Part of a small language model's weights: no biases in attention or MLP, a variant of SOAP for these matrices.
Each number is 500 + 50 x the weight over its row's rms, rounded and kept within 0 to 999. Layers, rows and columns count from 0. Numbers have three digits each. The size before them is the row's rms in percent of the matrix's.

# down: layer 2 MLP down (transposed), 384x96, rms 0.0743, rows 3-71, columns 0-95
# up: layer 2 MLP up, 384x96, rms 0.0746, rows 4-72, columns 0-95
down3 090:484544459511446436497499479517464540515529474467512518386551533443568512553391479638517542462514428419484515532450477462570499435462475528421433498499455469436533518482593496505440468505495501514420460485589547473561460453523508396423524604476421483435492487413559535489471604424514498504
up4 086:534486421456395461519508574399478581496662483528491532475515532497495548510455557439452544485519519579474549525531567406457541500432456546426474393443565501505542483541616449515530537535528494529477509494480399446579544439409529528484491456506495545478547477444474514481567516498508425447
down4 085:489467518452538486515489531503573469465531528478512594579597441509560489416537436465528522471419486569489502520574518544512493386459470415521601581522470580462496512495541469451499444464580572532517507442615439580487503535452471508383437435548560513461518450542484441460537489578495505424
up5 091:488551514604431485496528514506531501542552607501459425459502517489488559523591464538455466506617467468452435448496488615504513608510422533476500577475502519577518355481527429514505556506516450530492563521444422539515517494424593483511473566527516465471452492495413489469520533591573562543
down5 101:632571513513492507443539548601512369546571610580494478483485553464529572435504465510494501589510545542458467464493537541457574502538492492588505582505482493537496499469545382454455521476566502443484525442417498498398507520505525504525459533475579405546458519559547465558504595515490528499
up6 089:514536542478498533427449509570497598518571519523553463529504526500460426536535468445488445524582493498511604491568446500447462492465408595482479437398542531557537554480485497581531421574536410402484582519461585519510503457453433604468517519527477458514464400464486574558488486476435545523
down6 080:539431580449568452486472535496475467415438486547603405505538472511505418464464527463507439420491442489568536442503509465545469521425564487516480488393552611521483552421500535462517470405458542518451474534480480553529515475360450458484521542547477426449372466507484526464502450449495552461
up7 130:509537485549473498472456548473560429477493441408443470492454474502516537564493462517506545560514430484625561436449521559539470527490499472450567504405515545479544515521555540465588535531618447457430531452452463428461419433398567535474571435499430435432539451462450508564579526468483463547
down7 131:472552478571473552557395541536555361550458467554541424530527536527484470555600487464494485477521454447486460481553501487497500600473519544453431475450510555481541537566422556418511537433528437495471465534440591593515610498433419490465442496487488484519499433524456496472480577483417583486
up8 121:529519604427552481446587514484502517471397463526521471549519459552391546603533550431502489514577538524431434534543383537437515438496535510565484478542488550473558489506515572564452538546450565446509496495457592531544553498404496527575535481503450468509507475487496551577506489552489621423
down8 094:500474457599528580501424518470541478477545596473592556512524491588543447445468503487474495458484457402471522538394576465493493617560555562489530526467554483490449514570525408527465473463585472554435465543603459496460437581530502538500528544443508538505527521610446468489478495505559460589
up9 118:505506430432505543529426453485525458583496467558544576414499483492503554448410526473462604607461502515544511483485482478436450511479472513501496468545530533489541455494515472463617467474459426440481550408431503439590476471518574452534469538533532573552399542500385476434504566476601447458
down9 131:528516473589554485497536527482482490495473618622498570534441585472462459504506497487463441468531526456472450426489517528548462525445534488554550432498488560513525457523399531488471490499512425479417468454463420447549545409477504485593439528650531525582452486558477516502432558471552601436
up10 099:517586448548516552446465436484442414399476565501533514594464483557402519599452542437477469518474457529485516521434454453551554512514544390489534530539492469527461511418454470502547436556494577440519494543530383511461473511503498467480498436522438474516511551558394565550476537465394536416
down10 095:496467502485511357495513568476458558505531351486506419384477490453547483453404441532474571540506515539564490495530482511519448510446459520478464520571476448497524476562544521459485564533456336492526503596585429440503529466510457550506447452471454556464489512515539446465445440549559519450
up11 099:488551495487491477424547528533448588602480504571494441499453534540477445448454508475525538462523570588487434512485513459527539446562534500469523447518445447586550528450459500409425524548448484580458505431493583543582546547512442515560543524582393505634486430383515462518520537505512546476
down11 078:464471471550479466541399484546556560462566505405477499539459478543531560507476510518505416473470574460477508461459508516527333378480419532475434471481536527503377485542516564554494496454495595491538473456527545525416482540545387380552508455503515474544514500473486544521522516591545487543
up12 116:427510488528417393422413560452561370505465533493493514440460475567554468559478495468455512401448531527547529440585482388479451524551512517508417476500484536415486512478489465544475555555522503420396510488533542465612554560475553449523506487539542549513520487542540504526598501534493581537
down12 106:598399479474479574451478513502426533477607525545536497493565474475484551550462510480638459549551509528516484474470505564417464467509429500554467430495476452502520546415527512505512547471508556416530493426504638461477551515559431454440467480388530484433522478520406466435509405533472531492
up13 087:587515502499497409540445499443585510491470559499539423483494418560515578532623439436521535467584433513512525385420560504534459524543516439594536462523524464445470465599538597557453515548487497557514446501526469529536447492453437488504497533495424490559534511531552582477429428482584524501
down13 086:490558609522505568477489414408579528519514499526541612522484448438449471536506574503554511562479486524507429496555506445470555521534472534563564515430419558496450574515558541475480511527490582477569481508550528551537629524519573561402543534442482590538460448537519510441495435445513526408
up14 093:373433465555534509482509450573466553589482616501553455435492486499491452364557474527409423426600465457464533646500509478438440549437534552505496497435451486474515469516517546525442433453505508447547482449540564507548452497499483462526556536464530562516557541545543467435520456492483498486
down14 080:582587598469511470539566579469494447506533526555496437443509549488531520584444523538578487442581446536525435425606417513412515472414498513558480543506421457501605488484536549545539564568512525486507498509466576488539526421459496506512512478478435420495487454511552407487469593506546454574
up15 101:482525631555442467528508514545411475503551484530517552481510465465485552614489467515494433509529466446441450446530434506412490435485438450505484571489524429591454486479449513418493522413544448562554449561542581417499470394566513503545506507445442531450455557408457478528544552443449535447
down15 100:506574500518517541463527511502557540542544483427420492471401493522556498472551529480478497457467459543454525537554467437427502466400461497517486532493529519504407468471470399423448426490472405434472511519525526540367547528479472501467340514484404432527551500477500419434504449578463525410
up16 095:461535524584419450467550321436439500439536552496443462432542496494467585506441556476503477496463422502552484582450539493512575517391515462473552517478539499477572423427500476529486427485508479528510558477441440416535429527518466553492545559395456513496501573566555512453512541439529488518
down16 075:490567519464472562446468499498524454509495461411503465369489567484524544543549506471502456489568530510510456381467508529504486566593474592506525467507502574417542442528549556519523433592540486389502499492503525618480646503370454547537434442501512498456489523502525479501488566475514488568
up17 086:423516392459481565570516461513488418549476513583552544440583483433578606496464505533503497462410515427459512445496535500470435554520503544585474409502535530554502522472458466485443473439501504522456463573574446479414464575489515614507509514604557471498514503510458581442509591459560492464
down17 093:513492532391493507482551464521374527545433467571532570481476466480501581417487509510557502504516506514466432545614491444459475493532501478612453505447502394476460596518512528507499495494538504588416467585512529473473500486486531584441460524536558486442472412590533490386594519491480566557
up18 093:379417510548454502573527464513411475520580561471425474489401521474499431468479552546479575509469452529519444530530559468596457467527610496363522513551471469485561477560544480468485439423574483446601603488443547455526472499525436528468520522495529472522552580457515483552496498533488529439
down18 075:508467493452509484393546545474481449485413454563459439462444455499428504453614529411443459543496514493521461480490530482435429420511526359496475449486383531455519360517523494495491498515497558447553541510541457509524445528417439374494523493542516545460489487412522449563434511517459478506
up19 096:549478464463484555462524412538468458432556495571589381447471485464505571527416492474431428489532492498545584509445533434470558446389441486555470403448617503470414460518527506505438496555543490545532567539524437575433392512437500493468433472530526528492531510550482520500437514519477468442
down19 089:474533444397525499529509487499539466471496540464435511645489465548500395469544400507544501505455507534493487546534574465511537483433550524560621585451419508553499532494509535498527623460509499591507397576431527550539550527539514555502472451423548539501510477387507462545535480559513438500
up20 094:513535467556491465576436517478558587538491517473459561454420552555392535442443520540530452494485460481485450359573494419534465562490399508491449443477430503530559465422468516513486466488476501477451447529530557444561523489491342428571497502524489580543576531515536535543526497583525533464
down20 091:435501470544557473506446495511463523451499547472493563553527483528524506517508490479459527557465471557551464535463436575495543528576524611404493553484464369549594584564392511479532603567566521479564460556449540543457498519484555509491496477395514438488481475432436532591509597461485494419
up21 113:420492503552461470545483486516424419456556608516452471457453445449482534451479591505470511395577460462495486530518400431478471521460493470508506584523500484468606491528531474574527465528577508412475536531436499472588509445564510511459571457394438571584545561483530453491580436486488508425
down21 128:408511530463489467421549452429539507484438445570457544544425518537407473469649495545475516434503503475438502594502586540448505462552491445621525489469511570577490552536532557521523460531428541524478503513559474554507482530480489557471506432569553528431441582496542505549575490608447513523
up22 092:519550584580629423513455443478460456410548508510509456496491477537596402500487525412595413493412514600528494437529528474523482517581595467499460592601526496539581489518497457464463527472500508481521515563463493428438487508547447492454500512525562527562533575425515477547561500548525518513
down22 083:458454467496551548468429537526426581630433555551509440431467500441380540553523431513426555528495486460453515496499479490504415565468459482465401451511533580506506481415550484502499511484482478543478506482578532519453583531468496438516433517579546520585422558491555472498425538384522451462
up23 096:428611476537528524507435588593532553531508481542542527466466476505505526499496420495548593476570562492526497468507477500527428472456453559491482492481538439496500490551451477535523440487508550497394410434491512658577474449478556511482431428576455600501568510448482489502503416389562479465
down23 100:531544495519541557444472583421408549502497500467451393507455534546476496460584447413423509570482534499479523451407480557467523490445553495497478628520572456393571495479549588386473462461532558478514513413455430551462513607492521472506484463480513479551474485517527509471463470454506551411
up24 099:569548432553395524510459503448548532576431471544371527497423446485620474531497542514547524413468463500459533463512552521529543465504474533494487483410518490485403527564477392538439525495458471491450454425461455617436514568482453525528491507531371527535502468407542507516508482452484496557
down24 114:483508503567532514586481508608591522502564474432502496582595533480531502506515573410475533579564478536481473568537465562487589559474525550490428521497482410492520472533426545491510561559574549615492549499455439476484496542588568585546478421506505415601550452470518529538554502459503484504
up25 093:527485452459506541523498486550563444503512590487489450502427519520446476518492450615466495552518521501554411494460506535483503468547473482453565467455585467484544444581594461490510576477564569425490552551576459448533359514523480558519601538511520439421536578508473503604531521402564557529
down25 082:448498427486492461528592562443471451529502580523545459458444451540546509491538482497493457527453492494459463532423623380501445514448508592470575517509547520507535572486460504483480526536449505525555422486427583553594551564463597384509399476493481444492469472597467559454464472539525549484
up26 106:510429460578456603532471423507502467454500401512504515630519463501372552607501475539452598497404425519530497446469564455559424490496490459447493439543529568512532493518436473423464478476527489524453507472458459569516434479512508511508463455583519500427522551453555478585539567556461472445
down26 112:475568535476579472546541457449438421444430468556494415444521446479460426423559519568504477503572493453494466456517535473548518533450561477564520473439494517528568556492436435496555444493437572577512408440528605499574583557511520565490442439503509417511462463514525473430486547478470612560
up27 105:478568371525483460540433550475459478482479499521479514504567505462447418464495506512579436530514556542407407538474451409475455498554514519520547564573463459521508500563492563552467525464460465581492467554513507553491447502471340524569506547473538486587527545500447524506390395468558515416
down27 120:500537569505541514452489533567519543512485472543426404405507563536412505544435515502374389473544478537561534566576522489513458568501485547486484473568519487504536508518516458504428520541521479451496577482433562473440457505402557479359563507490527413523529526485471627569460551469479523467
up28 105:547534517499487575497456555374606499487438530429449501462562366495475528541533484465569470464445521448501452567489467484432484479486548546539428519461471523503570547493479554538550503484500554478424470485601588548474359561532481552573557487509518486539526471587594502549549514466502415500
down28 114:500507524390519477435435436515440424512404427516423462410468545501417544465600544372479501466535539493495453445530520448460544580479516445504578461577483490450469542525389470520453478513520463440473426499417559521458515481440480511522456510538426478444438513504531424507480481525381492516
up29 100:497557526443509450541563480530501532547552481546425577466550460563537477551474482413526371529552466557418452500499535441476501469596564606565514577568489540447467523488484529486541457488457376491519428478461596519613470538521482513517478429552475578498431543471476474423467541475526436532
down29 106:496414578493578529438483499445564479496495581468484466449520550488486615505534432500436495555549453530535608480628426497514480530534464512600450515496489534575607535475510508502463479505459533476543498517493429506521491558530491438375501375487449503517539513414493553494473454502497542371
up30 096:526522501422421469517535479469461435407496531516533535479585489531585484494481529528460494530523502426495437535416407427492455532534454493570533481482454530403541513550465506571620441406498426459560546408572484536572491474569523476601543576500528505542509503477506555576522616521564512501
down30 109:475467453510451529514435401510497591417519358549621432592493506539573417449515441499486538504522594488471481459462500471409561530445540456419545498505508567517463529503539488536550526540507440508462438463467507537490556488476539604552487508490492499479555451391524497561455396512570470513
up31 114:447502514526594492586442520457461499450436505461440494462442498459648439483571454480552540442427566515451466431450485535482461445524455470521452477480525452514452519577366455527495468505446462541517436456486507618472497528535441579525535516581507472547457431406532489509392522516493536565
down31 095:524474431495541500492451575591487470418497488430450439432521407516475489540474415530492491444502531549497492410511423522501443412419546567426497474467460424451409416457486474466460539507562436532500517414482515515511535444407475487491494453404457417496502373523489455414473460461528444470
up32 097:532483519522428499459493476457520549508465594454487549544502472460567479522549551498574428397552477513564558467498422461463511552450550527488471554533468484655480430514467454513473594638574474430542468470437451421494558488438498529494458453551488541506590426564459551567476497440449507500
down32 113:487549554502520494537575501408484514572513516536496542485424500491557541475415548476534582497491486465576400614557483421476481476469527475508566420414585494410547571540462517476552422506451574447496436480513446478429530546551538557472524474539531568514554508531450474520427434541431622535
up33 108:560540541439483477488434544495576476430472514512479544524457424461587553499476531488514557448495554467509520482465409542522537483583453478551350453501427445549523527538429370575520457513477548437439588475586582494516561551498481487542548469529467520490493441455528583463627527472528514518
down33 113:555531445463544490503504469478556503456518452563434439528454535498456399511542524486492498524518488495490561481386486503492420550432554519452552401488517577448477485565526502369523501512452602367504443467547622505491530520440549503428539508481545436546444462494386471475460519460577454466
up34 097:607549462480506450534443493423471362531467542555484473544426467518542524468445462558543499468503579522609506422462553457458490523539466400437516491478556457329515520467523409484597458483538449532522535481518443557470482488569516438509549567555515441509508514507539520565465575482496473538
down34 090:539451543505423576519589507503507601526639552470526493484551494505522539528564450446506478489546454516498553589500549508490563485509472536448539536454477478541482547569481615449488485533539619513446497446460633572446543481535504539470406469502484528443561526537532549414476443504487573402
up35 112:528516556460582531467535460561583487557496460511567489443539482499514608472470505516459493467540491411407552452466462476543415565459448596572458489492461552483564417521454498490553507580517456404535489481537579473569452538419462411535509498511476498551527540462526555517642506391545515516
down35 123:564448542521579441540553474455519434504413431552513436597477479416550497509425422474424518494473429398375558453478501546537581512531505553535492447531479571565491522554392515534459480548448564453519491555504413573542552475499536486565493527486434432504480450552520536548484551441533489523
up36 094:572589476554500535477412481548387458419527512500506484439487520524512624451501565533644496464533493494533455491386519420459467482523530387522484487523445427544557512476492498507513528460529474513592487440409445465546483494503486533458455581486462499556491442550604604462519530533523514452
down36 092:528555478539490496508494439552498446504539472387472488472430515531635571458513469518520555402531530422483415524528448425428564501444499537540502474453494500500420529502596529508491429542467565516434516555466427526538524547524457483558451537581460571454424522527543511377446576574498444440
up37 100:497535498473485515472434508475616346524516544537502495492497451579501439503538552379480497480538521426415407490517512502403566580466509548552569465531547531529420493577417506447503435439415474413484471559514496513531494536376554459548539464477478540466527559528461504463502442492509488559
down37 102:524483528420453583519584515489494573479426532535535500507487432500531563466579504486479536567555377485479501621493499391476469440611529469550557520462494390552451541573485536503424510506468565514536434474542532562484490611513518499443430551518542543528532530528493531411577465481487458433
up38 090:445491584513517551402485497376451452478514554491470557475466469528525574517496474490457567501551402475500438497525390416491464550462588490552466496516548554405533484461533374533503575550445499539494435517430487496472474453468547460512509520508464493505674538577541489558533445471502519453
down38 084:502466529499530484499443475427515432511414515391517454518575557575540449414467492476532500529538517413458526562520536448455498552446400588415497447472512521467449467572487530485494535389455556517482449502518505410586553477506551447416485581442555512526453382488487475446537477397540473506
up39 119:463475476507509484499403511461552468524616518547536555424540537577610583448514542515527463528418478460585473589401489457488475536481553406519499500512531526557439542520516479552611488500534490466467562474523453396501453462532506555435543586533513556528487460494530563580469557423573567464
down39 127:442505466552504514472561419535591580536430521523498494515453489486485493510521535535522450437449471555477519525550602523622527477492473631419521497570590407554443437530440484591470441420586503531428549464466415518495576527474458421577488541543491480559585493498529480516482545530484523488
up40 099:478517479542453571541557476540483483543503543579547579491374528449419491514415501441591529487527476494492504473493409428573501496521497498503412519582559490498573487522432444558528509464549490546477481577461458523425517464433334455511474434593456531499436535521470530505473470538601533441
down40 110:553507476470461440589632455381474493518472559496573463366491504459545452491472498527520570474436462464459455614471512441468542417610471484479535521443541482503482524512559540501435493517464525537455505512481447426422524509421514435535523504569549592409428491444544507528520543494450465453
up41 105:440423497561479437527334481561479476467473541425441431483503473554540529548514477511465426448457475446574443533565514476570570546487565511561438560476519530469526510424406469522537495385518460449500554515557548407527555549444472473542494542538502505598511467564564518515460544483429432520
down41 122:392531463490554519490444451512550541508566393478518490511468544557519535452565412526506493516502513514586448529474520426501423531430547509500499508481528544591489485484524643566548412468589585497545479608522451450505531439581416512476524474633497529505441534504453444489546468548442503481
up42 086:413478589584411459504524508541462585495520487518401505415499512435557476534437432502538458526469493518453548393542480418560522495457516519489396530480523529488407496460496488487414516559477475568420459447574617510467457547586515414481460484608513554486507488531553529480544543450559500485
down42 086:483530401510407413506491482514669518516510488570489513551600531502442493494516460542484498426545520496524439531488413568444544449516497455528518440493589387521512445505421573520524384491506537468516518483482396430490514493511420498481535498466505505512584409486399477443498526483478577506
up43 113:529471476469440549536571489439481596467475475502442452477557503503501436536521457528510422512488584533483503459561464455482545568404617517489401494477523529480567545612525455518490444423496386534411477597568511553526472551483466448543571553624551471570505528540498555460470447518498534496
down43 135:484447575552543524512528467525568596502432420527372476445535480549441599553562394482505442451463570474507545470609409441421489562481490466491520458507484577488462505554520543539585471454498527489457490581501553462442556532490412499449614498526546514584484506496460473494507433506471465518
up44 097:577505503561484533576446558555551554523523500562526503458420414587444536526502524407515463535524434507492485339590455465522569544488388499485495500518451497509398552540487462473538500581521487393553429549454507460471567514458538453526463540557424504529533478470537485548463438452573456507
down44 099:522471532459511469540572520460505545495519534506520546564541487550442395562462473521492540515375394468538560517513473479528507515547507476546439542409454409525506539540539500408458587499462507588445485515484344532568483427550502541522472429438592583534437550546499448559439496540474476494
up45 106:488419468544497450588535524455470462509528569566471492556576499472470501507440506447473458515494531468436493466552593615392502438488558459428509524410596558467528511515506544482444449524518487577461392561437545525436505423545528504550476526440490558522416470412520538434578517569543550459
down45 095:519460533435527502532409503553557508529519492486495503469571641562496463561533529500483497511479518459452446526507560537432509557492539428451548475532367415452437528576469545466482402467433412418511495465492556615528528513446522522466511470535503420557550494576502428594443468509419486457
up46 107:439418544574457443532510484438501506404531430598514547522532551493502476477450535431503446546493462506592509407453484503426453448515438524542512542439553488579408502442459490517530474594517570540593485503466509559465364549512605446504482454507558538521514537445555532529485511386515505457
down46 116:487480467484464491506419536540504438485484504365450488561615507556555492504541527479552476533452607539550626614524528542507523481439472526435504579531538495508608485472429428557533513444486523496485469514436414500542475401446474514527592474554534412473485528508432516487496519465508392480
up47 103:552423536460477557516438526517657492480521600526503460529453522493564559576460486477427561471497619524466539406580522530571526477558529508507421432414510463553473552487430474470389535514486521420432504496550507504494522470468485512515528462620540519583476483494485411523549506487472458563
down47 111:596438456576428571500506501429497546485592583574535510457494399487449373566571526462474495501551517538436522536534505460428571485555571462487572533549529546555497571369481455496425412623526528529495523478498543511492534470483536509457439461445479477509485440471502507471545437513513540466
up48 101:531474503533468576577559366526453557457470491515533449492398502493439463542466494566512495557541538473536595466459542558472494453608586478497447527474464411547484481446529443456522511476574509428556494529447427539484457473459497420505457485520406495594626503460475512521507556509602540438
down48 093:489510484506405387490527557434521591499492563418521533497452480509463423505410456548508546528534509413550534533538421427426535437586514504479600569477512429479487507522482539527548529478442421558488555465483348458475499541452493554532477488468488556560491449526592566473423486542550532460
up49 092:573459473589567429528493578442522508441490390455387538494469471530550452502448469500543387458475485442564543435440512511533511515452587514495478505436534407482540517481428551484526493563517453427471458603469554530484453561450501475522445512531505518537519563531519424527526424653487483531
down49 086:576450448536514607506571461500537467455397576411539567451459562491479510474517571629502613566572657551425486539529539545472462508539488494497505547551524447518454529552528470483422530477521562534481522489503493494539458522398586518531481523434469554498498565551468467474492511507548466550
up50 096:554468515417476571608464491450558514431457601479575486583496402509527471527554450515515514506472572447562457407472454565536542544534476487547521419535413430546537444508508382483541500446436456500483495530538593549501524464511536474563562528577507473519439450473531478539549535607491453564
down50 093:519486403522452558446572558521420530526558564547415439469404481483556507536644436587457438579513534465593496457471510508512495524508551443508489447495542512536492499489424459448490530532498494480433443570550553530490461509408457432549410438513545597499496551529550432568478472497495579515
up51 120:446469483443431547442502425580537472421575534509484510521457454548516502516483476453538552557448612599522515451532521488582501435635513436522500412544569471573528560482465402426442473451469496502451521479459559481487552534555485553397479532512491489595463523466532493506470601463492416491
down51 106:515524529458503511516570518494501449575620549470527500381493455497617455490429451523433558455455519539497485467460400477545433488455571522454435429380440415445516451476529495508459521604580543494470516471561567480415520476477500533501515466435451444518488426475545461483457552521600475518
up52 107:514465596503515525524407535513466431535448498501461548554414354523477538547486446545452549454575472518495461445542520475531498551477493565467478494479438499437551543514396540541477575529541472437519457339498542513557553464407454460532517444599532489513498467548543525508602539572531473466
down52 105:563429502484460512579544619476439455428479472538566467537535411464551511479480451431494513545483423511529582474572585416478490584495497582550568442512488505527441536416498501533485538408461490403543566513495587542465492576482445510482442463422515502464410497490471479517435479579506431563
up53 100:561543505421523536586456475455590578513476473461572537510520432518534525510459501541515425457596463385496443515403396494508449449468462583552445464508565513471522437517500461540532536557423488450481540594439547547535491418488480539483487572561445520491446560476573545494590496408536547498
down53 088:527515472420435453476576529463468490491492469522465455459462526501558435433604417549556554524502501463474548415498453434506570542404557439515553540489409490479501488557466438464455426556494529484473437431532506463465492541468403441550491525529565501477448460578554371527379520583479540482
up54 108:505469343481510540470473583547484505551553520566561480465460549491521518350499535377509547529570457501450567497457588487440517520534448554534559417515542478527488468595513474498504430468430497523524469458506510501604471461503489458502512484525584602571442459529425571477487519541548553530
down54 118:485531518551486559476498459468549505563470505568551509563542532573408518521534562570542500448438568493447446459504452478604518518500519537456395575556532562494616492522404618494600426565553474537560536456510410529450567510461500474465519531508453455504459515504531456481549490443578483596
up55 099:434558443487423401447509534522457479430469568471412490504569538547525541540463548330525574506474473540470459527505583413521525479553539531441594494469468508542459406480546504538499482467468452574565558473519497471508482494470429576537425546557536467458503453472543506531417558555530591464
down55 115:524447452573509346418476466514549435651423575473526537462417444561517500473497455486545500458487550542546490585447526476572514453511497546489445539527414478476423500432541468462464407504500551534446559476568413521497439421485535505487527469540479508477434514445489489533556564425479552507
up56 096:569541423446536559504543527451558504541529468600466461451537437457483444489563510438481455596534502492439424426469561440570508477513465557523422598541537504452523473589469492540539571458519529490538497483485479515564446474490517487593406586504506582467490505506416496404550521515607398500
down56 115:495440545583449490453508531454447515467491486477471470521460425492571543452477616581601562537500463569581417540447460592502498533447471535531441588489489544538629422567436484473550540506499464483564516452489546495479608525519484493500545499445481433590498512469380462549535495542558504491
up57 086:463645470559493606619435498470499536487537527439494530490484415517574533396567444506548534483376550596499494434495498515446543527533485461557481446483512459528450485538486537592576499468491480463496471470454519565480462535515456537555505489516568553480568531428369552506496439477438484512
down57 081:561476519524490437500508491521534536532526552423480492533414491479538481518431438494588467514495431538430466483403553470552541456502491566448591540514560459513621439522488509582463514553553523494455421511487367416564471471451541415417543488548487498551560379521530501435436484425496536507
up58 107:496589442488586535583595424512498463477482500549564511445481537500577560522460413506502501514548476525435512506480477511473522467564491567482358557450560472542383483583510471400511477558517508519534465414443491556449442518511480551540454501574552452495431539421444497602500519464584532526
down58 122:440528417436487514513467448501453472462461523447446598469381550555572470505513327464491483502524598399537483496446532431513507555580546539471576485512594547520518472561535498402526447536479496482495392468556493505573525488483438536431467527499566434498524536491480581510471528478476527466
up59 099:452513391468484406547468566531477511434504438508494588506487471430477614588502421548426465594418484421441496473532446480591426434477490553543556450606509486484456453577501542532505443517475465436481507444531502435555539531469451529575480509533534548547460582552576547508480515469480540492
down59 125:479525506502507446414505488399526536507542485500515561505542545384343503467558544509582428551532443598512498519469556464519446476503439471419486528484439422515501547505461473649529405480525476474525448511520479378518556493498432523471517499534489505521538391528460568562438488495525515451
up60 119:505471400525523498513443566497478476581533579533538492427481518457569478421446476441527538492508499509484544463502541476440509486555505434493471499461675549482500446502498539497575487466541482459555562483520490498495559584468455661488389510607520477451476495525477452461499513463547605605
down60 140:586470486571468550552510475541559520457475520429503532534475484346560498481477484468564424514553560539440470481524462517449479525514399451405483524511507567475513537433541601471521463494528490525565549579472557565538492523502445558410485561431586568470412535559503465478463480465384567507
up61 109:456574537431453490454564434491416538568524507529473437428526395535475516510516554477420487525596526473443534503493408460555427490574557588408496547525557465481531517528581507496481607441599594522446549402443452520445515512454485521467481555476464548470533513501529597505533524429510503506
down61 070:447452479597522445579469504473547496473496444495483545612464577432509491470483508479595507457413508518529476516483598481451578469415483415575468469490434522548492571438469549521491466497405417517564424581562538537532488476541455483469473451549548513454484491468491536544506419656536534476
up62 102:472541472560529513553530491453519475469497493635529504506447468515551544485532481477413576487634429472467515503478418471477408522506425505589468487508497490468456558483484474570465572503568601408441515493516581438562481413500482466618433452532497504555516474506476509438564484532603581517
down62 102:472509498524554510447524515480422553467364408430488536461487496463617460481527507532486425434486542567517538472516557503518511452447465576551518612459471500451584495441531448506539477545430392493517479384529539456440438569518493447368537521434503530453479534473501456481465550572456513465
up63 095:475507508491466619498480527556513409541498593483405594529554572534610450503466447484503447463551453516514450464603535566554632483468615492458514468412447500495522490441555484506459458500505490518483424439452472487541473528446454510483473500464493571548443549468534466508465449552539380455
down63 103:432454463494465510516535554575545449482497571441498477520517523447564560481558542422497433488528488538522563484541532405506517540472490540497475399464387401518479542537519485505431421515506551542407449500469395506436487422570462612481397483531484478489558535596503465528507560545573459419
up64 088:533418516490487465447607482434517520511507507495533474587530468505603431573486514482481529502442599532516493518427401503491454445540608500452455433491526485591587578502510379470438417484467518502375496584538613469536493511487491468490497527519405443516504463511479456485545511430500558516
down64 079:460487536531556505387527633444540449474445446508501563551481504437518475515574499569534561536531525468512464459473468459511555583553511543576490510506453545480508512486529561606590495465502536509420574473519635393487513502493470482547491430605554528576424498511542505533470576519563535570
up65 102:549545474486497567468577501444469510525508506570433511480542478424507562490503508514484358462542593556577509475551443502595459447503521448605482558496475447478484553455508561603503509524428484420538468462422540508573477564467463569525499456571454508550519571502485547490378567472605496534
down65 124:399451541573465512589458593448465525450465455519486565525566477535575481406454478573534455499500560534521477530609510557431538465473518500515526548563479514460476595531493554466433479520490431546566459561426536481482415573543432434485445450568567501583537493562426505526505430491457500424
up66 104:479415449391472419433565515575486524457536564523508504489468577414551480410524519505458465519514425430548538472469537475452569487540524514519550551600439504503498456484513459546503488528606545377381549447582529420517496426484455454507503519563452551554491445489486518474585522524544557533
down66 093:541524577570576537502403439555542520593470432491493523502570555562412434481584488553433520453438414463530502495507522546531523591497471517469468509386497413562459559474492538459513419452460418509494499463513464515437506557485611532518586441562520514458520486417487558547514556574499461509
up67 095:546599474625492506438448558490548496505479532536501558482457537437422568410588575436471526432466459625519529464501533554522502502409487445527468418475546544514475448531473557547509442547490465477503390453494396450498495496470501483605614455540463475489463553532532523521500516459490578534
down67 090:439552489506562489500548523457591496510567483490568607495485452481532499464482436498603519428455508537441526532484521467573501485430507523452578556550564513478576479581469612469482477426619558526380478475492477477510423549590490574468542472536457565524506551586500459486510439511467597472
up68 098:451535476476474523559579494484472429468545480652510561514478476585572524536576528395539629466483590482451500524442480460411497456535490543489531402583517458488432462450407496421573450540504482525518557461426502551484543505570450558528496460494475542500461511512532404562528515523544479538
down68 092:511459545561557431535528457422547524495510533516452497427463527569445555480506556543487445455619567517526510479529522431559490554470504562571483502434480472477425503514527477488312536540605575453526540440439566481494441550541418554431419525554429511507520512538468546526525547565529487500
up69 092:560630514551489414528481502474385456573589500544503538442549490516636478554563480539531551452430561487548488542458468494542470533453476435471437466434521430487494470563535464511445501516532578465469480644491453514554514463470572491489512569429420452442529439443506513452517552494546471519
down69 078:493475559514537480481456515498474564444521514494421510565468458476398465524509533445503454521540490483485450532453568599596481510478509534573527584572453514522471447416414470525456542417502450448491426424530512580434418535511509455533413509566557501515517552491564595570557567553463375468
up70 093:527536474531501492504473566530544450522458525493446440664488478416352477531446471531544498616512499490513464526562517450468552529544531454473554428498566587495471426574479539487517384475576419427544514536598513479419446578516486474537486468521505543514573551515526525538512442506482452483
down70 100:420426487408498536528562459448454493533460531473523480386448481480528470458468524544526509459457543442485578569410460501496456538482365499574490529539447515477527456500613522505489531444449513557461516546463496524486557399561420444386498539457494463480412504437495532477408556424541476432
up71 100:489432528486491463435503495517626449457656566540481488403395433544463461472431528402532396471559539502517476407499603569489512457494486417488532500533458510478437399443482510524442519505510537514509521454580524510466452508529481470440538487613544523509502491411510535501504471532501565503
down71 109:467546445514569438494388516518460454481438530541482478616523536493419493537603468515514405485513408562496562480479515425620512526475459530506517537448501599476497472469500504531451483614560528488548479498436508427490587429506505464612477541510435507413527510462558527544446477450574441482
up72 087:529545453553518454488435582482471450529569495513420580526529556495550431504460482449496534573437480396438531367489473431464468536480540559529441509532537503461562549509426565543476438533509505573508518557532456576483479542548444558502425472595540621553456479575578464442447505554480505518